config = dict(
    vocab_size=8192,
    norm='rmsnorm',
    rope_fraction=1.0,
    attn_scale=0.125,
    bias='qkv',
    tie_embeddings=True,
    init_std_up=0.0211,
    optimizer='soap_variant',
    beta1=0.95,
    final_lr_fraction=0.0,
    steps=4558,
)
Each number is 200 + 30 x the weight over its row's rms, rounded and kept within 0 to 999. Layers, rows and columns count from 0. The size before them is the row's rms in percent of the matrix's.

# layer 3 attention key, 384x384, rms 0.131, rows 0-14, columns 288-383
110,202,186,232,185,226,157,244,210,167,195,168,194,178,228,208,216,248,185,208,257,217,199,214,156,158,185,240,242,118,198,198,241,192,179,201,189,245,202,203,191,238,171,178,163,151,166,179,208,187,263,210,160,184,187,229,190,189,209,209,198,211,212,227,219,209,174,200,199,204,205,205,202,209,195,149,193,277,169,196,234,203,141,176,282,184,220,204,180,205,182,174,237,241,158,169,221
104,191,237,219,220,197,226,209,211,257,185,191,185,178,164,207,217,200,199,225,233,196,210,222,191,183,226,197,220,231,159,245,199,163,136,116,164,174,151,220,189,200,173,266,199,222,228,191,240,173,267,230,263,184,228,147,189,226,235,206,173,178,261,192,186,192,209,171,166,189,146,180,200,202,201,218,232,189,243,174,211,146,296,236,165,203,167,167,179,217,156,229,189,224,224,171,187
101,190,175,186,172,269,170,218,198,222,209,195,186,251,235,209,243,174,149,201,231,191,130,208,189,135,199,211,206,161,202,189,187,140,232,211,160,195,218,192,175,174,172,172,191,196,197,127,208,173,239,156,188,193,205,152,220,154,232,214,175,201,202,225,225,186,202,192,236,196,193,203,213,222,172,198,174,226,244,168,221,199,196,143,221,206,112,197,186,218,175,195,245,187,209,191,182
103,168,208,189,202,250,204,171,199,207,182,245,176,178,182,183,241,205,134,197,209,175,147,175,220,200,190,147,168,258,185,191,175,184,230,151,127,180,232,239,246,201,173,173,228,258,241,153,224,230,180,181,183,115,136,163,169,219,210,171,193,191,240,209,208,183,222,185,174,169,226,200,249,192,163,201,227,217,176,209,179,183,221,268,250,177,258,220,186,197,206,232,204,198,184,152,255
104,186,164,207,167,242,186,218,183,181,194,245,223,196,248,191,165,209,168,133,218,167,191,204,176,151,188,251,210,202,215,239,196,192,174,209,173,133,270,202,198,228,215,179,208,188,161,165,200,201,222,205,185,226,190,215,199,137,205,218,223,247,182,232,170,204,144,177,156,197,160,188,255,224,233,145,172,169,217,156,214,208,184,259,232,175,205,221,220,186,183,176,223,209,191,132,174
109,206,184,209,124,165,192,251,213,203,172,195,166,215,203,241,206,183,185,213,237,200,222,187,214,217,249,243,212,192,219,200,189,181,210,179,208,167,145,222,187,175,163,249,174,218,242,150,228,217,172,198,202,218,215,181,204,216,218,183,246,191,238,213,224,232,210,226,166,190,225,170,269,246,196,219,196,237,224,194,249,196,165,192,226,241,187,211,211,236,197,205,164,210,203,218,172
107,197,236,191,156,160,169,163,176,211,187,205,180,200,190,166,243,200,185,222,166,193,204,221,179,263,204,204,149,214,194,208,195,199,187,159,243,194,212,182,165,186,169,193,256,152,293,217,161,208,155,198,196,227,219,158,211,191,209,221,172,257,194,241,196,254,194,212,199,182,149,257,215,184,237,168,172,215,164,207,265,210,173,183,151,175,236,218,211,187,153,259,209,188,120,239,182
100,200,220,223,165,149,173,166,207,203,183,176,169,178,213,219,123,288,239,176,219,191,218,181,209,176,166,200,183,184,196,148,214,224,202,174,179,216,229,183,195,165,242,204,196,205,177,141,171,237,176,185,218,118,180,223,244,239,247,197,210,118,196,140,218,190,190,150,208,232,221,239,207,193,181,205,204,212,208,230,187,198,239,223,178,195,185,237,234,178,246,177,237,240,180,170,242
107,187,179,238,133,201,200,191,175,201,172,193,246,179,182,261,221,166,198,160,213,226,159,222,250,222,160,189,160,165,192,170,176,185,227,185,173,179,213,193,192,157,191,211,170,163,113,166,189,173,194,232,238,199,194,170,197,179,181,200,151,201,186,154,194,209,212,165,215,229,129,183,211,194,205,210,211,190,265,195,187,186,201,208,162,228,227,177,206,180,229,231,210,174,188,184,268
105,208,174,204,218,168,219,189,257,186,180,154,198,154,154,238,278,224,194,216,231,252,211,160,198,205,215,202,175,200,194,224,153,140,202,192,226,247,178,190,210,206,192,282,220,243,177,203,228,195,189,152,204,169,201,176,170,192,224,233,187,180,186,154,224,190,194,200,228,165,273,243,250,179,215,160,290,251,199,190,263,216,181,199,200,171,263,171,242,202,217,192,175,202,167,228,197
107,211,151,225,185,192,187,201,222,179,247,177,193,184,281,206,168,223,188,243,223,226,217,172,189,151,214,238,177,207,195,221,202,225,186,176,226,176,242,123,225,220,242,175,170,216,186,256,189,195,219,175,207,155,250,197,189,255,226,151,235,192,148,129,217,190,219,217,170,208,258,177,210,199,142,171,160,235,184,191,149,167,201,195,151,222,223,218,216,176,224,195,176,179,188,228,111
105,193,188,178,181,181,171,217,242,183,217,154,248,197,217,247,222,213,173,179,204,178,249,210,192,212,256,194,280,221,196,186,212,184,228,206,257,215,147,193,200,207,222,213,190,222,220,211,244,170,196,236,212,160,179,208,205,175,170,225,149,228,205,217,165,234,210,186,218,210,182,233,229,168,234,245,274,203,189,210,228,204,165,179,189,219,264,190,181,227,201,226,180,190,219,201,228
101,187,194,163,215,181,263,275,206,197,171,165,182,155,221,185,287,210,202,185,181,220,129,213,224,203,217,180,216,235,183,166,188,202,211,230,187,174,224,210,241,213,186,230,167,167,220,226,160,160,272,204,185,207,183,214,249,188,140,167,239,232,250,214,173,215,188,232,265,232,155,169,189,217,155,204,176,245,174,214,253,213,191,214,196,189,171,221,239,208,232,158,237,230,179,244,210
110,274,177,185,173,203,177,176,190,160,168,189,233,189,173,186,181,234,229,238,158,209,191,211,178,194,187,220,189,185,215,219,175,229,217,235,225,247,213,222,162,230,190,171,176,214,196,135,188,151,185,191,193,201,249,190,213,214,238,176,206,211,236,203,221,173,193,280,209,126,203,206,206,228,215,222,209,203,229,206,229,196,250,183,189,198,182,181,226,191,187,204,187,218,200,248,202
112,211,188,245,264,214,211,164,220,184,192,241,186,214,180,165,264,196,191,191,243,238,213,226,137,217,164,182,215,192,186,239,196,242,263,196,182,219,230,194,216,228,194,235,174,215,182,209,210,209,163,181,178,212,181,189,246,225,158,183,240,176,204,155,163,216,176,160,217,201,265,193,202,158,200,184,169,231,197,255,162,194,159,216,246,210,212,198,182,165,211,183,218,185,205,194,168